Weights of a small GPT-style language model, trained from scratch on English Wikipedia.
Architecture: rotary positions, no biases in attention or MLP, untied embeddings.
Each number is 128 + 32 x the weight over the matrix's rms, rounded and kept within 0 to 255. Layers, rows and columns count from 0.

# layer 8 MLP up, 384x192, rms 0.269, rows 77-83, columns 128-191
[[104 121 117 129 108  81 158 119  87 162  85 113 121 178 144 117  81 145 112 156 123 125  90  51 188 125 112 122 136 103 147 116 161 108 150 122 161 180 137 126 127 112 140 113 134 147 112 169  45 112  99 167 114 149 109 137 169 110 148 122 146  91 144 102]
 [172  85 149 159 110 111 129 101 175 119 152  60 109 175  80 205 137  86 145  46 124 160 135 201 150  89 125 115 140 130 175 132  87 107 217 159  83 133 123 151 173 121 124 115  81 140 113 145 179 132  98  85 170 137  97  66 118 127 152 114 141 160 130 142]
 [ 88  99  79 106 113 122 162 109 143 112 109 182 122 121 129  88 168  95 149 137 150 140 146  87 148 133  92 131 148 118 102 152 131 133 127 150 114 148 191 159 163 104 147 149 119 144 126 155 142 196 120  88 110 106 119 142 102 143 107 107 139 117 145 139]
 [127 149  83 102  75 160 120 104 194 190 131 151 117 129 116  72 156 123 179 134  88 151 178 106 123 118 145 120 110  98 125  60  52 135 136 126  88 109 177  65 100 144 125 152 185  80 104  98 105 128 153 124 136 136 151  93 111  78 106 109 134 128 150 117]
 [116 144 117 125 134  93 205 203 142 171 168 168 106 126 115  64 124  93 108 133 102  91 126 145  97 114 140 122 132 155 197  78 115 116  91  86 109 161 165  98 128 162 130 163 124 128 138  90 124 131 116 110 155 113 110 180  71 132 111 139 115  96 114 119]
 [ 88 102  89 117 153 139 146 121 135  99 129 127  95  77  87 128 126 140 154 123 104 132 153 129 142 153  81 146 146 122 117  95 164  97 108 142 104 133 143  85 141  84  91 220 110 132 141 142 166 127 142 106 159 118 169 153 110  63 120 112 148 172 127 134]
 [109 120 194 102 134 133 150  67 107 138  86 136 127 171 174 164 135 169  42  93 166 128 129 141 110  94 117 137  94 108 109 110 103 181 109  97 127  75  71 143 121 142 118 181 144 126 171  88 106 142  92 107 138 125 112 132 136 110 110  94  99 157 128 109]]
# layer 8 MLP down (transposed), 384x192, rms 0.128, rows 77-83, columns 128-191
[[118 173 135  77 153 146 139 123 117  60 156 153 118 191 101 135 180 115 112 187 136 130 156 133  93 159  80 106 151 137 188 117 100 137 163 126  78 124 219  73 148 160 116 177 100 130 118 143 134 106  73 114 162 144 187  80 135 100 139   3 133 140 131  81]
 [132 138 107 158  76 167  87  90 154 154  89 157 130 138 141 198  81 101  97  95 177 142 103 177 115 158 120 184 162  89 125 122 101 133 155 131  84 119 171 155  97 114 117 171  79 123 105 142 134  72 156 138  89  95 143 127 114 163  96 155 170 117 137 125]
 [ 92 135 138 117 109 110  66 135 148 149 106  85 109 148 207 103 116 137 167 105 112 160  74 148 153 165 109 144 117 153 105 121 140 136 135 127 141  85 107 163 145 111 102  88  86  84 155 130 139 103 116  97 152 146 154 155 190 130 145   0 121 183 176 117]
 [ 61 148 111  71 126 115 125 139  72 145 130 123 129 135 118 120 113 113 127 152 117 144 128  73 129 115 124 139 149  94 155  62 125 184  91 149 149 136 157 133 123 152 140  80 143 113 167 127 122 147  77 142 139 114 112 130 173 115 135 195 176 100 106 231]
 [ 90 117 114 126 161 129 193 127 127 125 144 162 119 146 137 113  78 130 156 107 127 163  90 128 158 131  93  62 139 100 100  98  92 137 141 132  71 114 164 115  93 148 137 153 129 114 111  85 145  99 160 128 116  65 110 130  70  95 114 245  80 192 108 107]
 [ 67  97 153 182 133 161  98 128  96 127 104 134 109 103 113 164  93 150 140  80 155 109 139 118 118 134 118 142 145 138  52 118 145 117 108 101 120 124  70 117 129 108 165 144 165 118 130 156 133  99 115 169  79 101 213 134 133 154 106 156  81 172 174 117]
 [ 85 105 120 130  98 132 102  71 134 204 148 139 152 176 190 128 174 183 131 105 106 166 125  93  83 133  94 113 150 147 170  94 114 157 153 124 143 162 159  76 135 151 117 137 184 106 133 111 120  90  41 118 153 156  95  88  87  71 108 159  84 144 134 130]]
# layer 8 MLP gate, 384x192, rms 0.279, rows 78-84, columns 128-191
[[131 135 129 117 130 130  95 137 158 111 119 105 112  94 129 117 145 100  92 146  15  93 111 132  61 104  75 138 124 103 185 162 131 137 101 141 157 139 175 117 145 171 128 162 133 136  80 170 133 146 182 160 113 158  55 106 158 120 162 126  42  71  97 135]
 [125 138 120 144 103 103 146 137 175 125 101 115 111 150 171  90 129 146 166  90 121 145 128 122 122 140 154 103 129 185 117 134 122 135 111  91 127 107 174 135  65 108 110 136 147  79 184 127 125  97  76 131 138  95  75 136 107 190 186 104 129 165 124 165]
 [140 179  77 112  86 157 111 107 158 172 169 125 153 127 159 113 160 144  88 128 170  98 115 134 136 168  52 126 110 174 120 106 102 151 155  71  94 124 186 120  61 155 108 166 113  68 114 143 149 175 113 128 102 127 203 121  59 104 156 143 124 103  86 169]
 [159 156  64 173  97  81 131 140 100  94  84 108 128  79 175 164 113 128 162 145  99 177  36 159 117 115 121 152 143  79  76 148 132 153 124 158 112 169 119 117 126 121 157 107 164 108 157 137 164 101 154 143 109 105 111  81 120 151 162 181 121 143 102 102]
 [ 67 125 122  93 105 161 106 115 153 111 167 188 158 110 148 153  73  78 159 136 106 132 104 114 117 136 133 145  94 122 144 173 126 150 115 131  96 156  88 172 125 122 151 119 157 146  85 132 113 113  85 137 125 167 150 137 141 180 133 166 121 129 128 170]
 [ 84  53 106 150 131 131 148 111 142 138 161  89 135 180 100 148 127 184 152 141 179 205  90 129 173 128 155 104 116 162 124 119 107 149  65 172 101 106 132 169 138 101  86 107  97 139 103 116  88 161 133 156 128 126 153  95 127 159 145 107 124 104 134 161]
 [ 72 143 139 210 124 190  80 129 136 108  90  97 142 166 143  96 113 152 119 154  86 164 181 124 152 126  80 167 157 146 103 194 114 168  76 112 101 106 104 124 130 131 112 115 142 157 123  76 169 124 121 136  90 163  90 161 116  73  97  98 134 149 124 134]]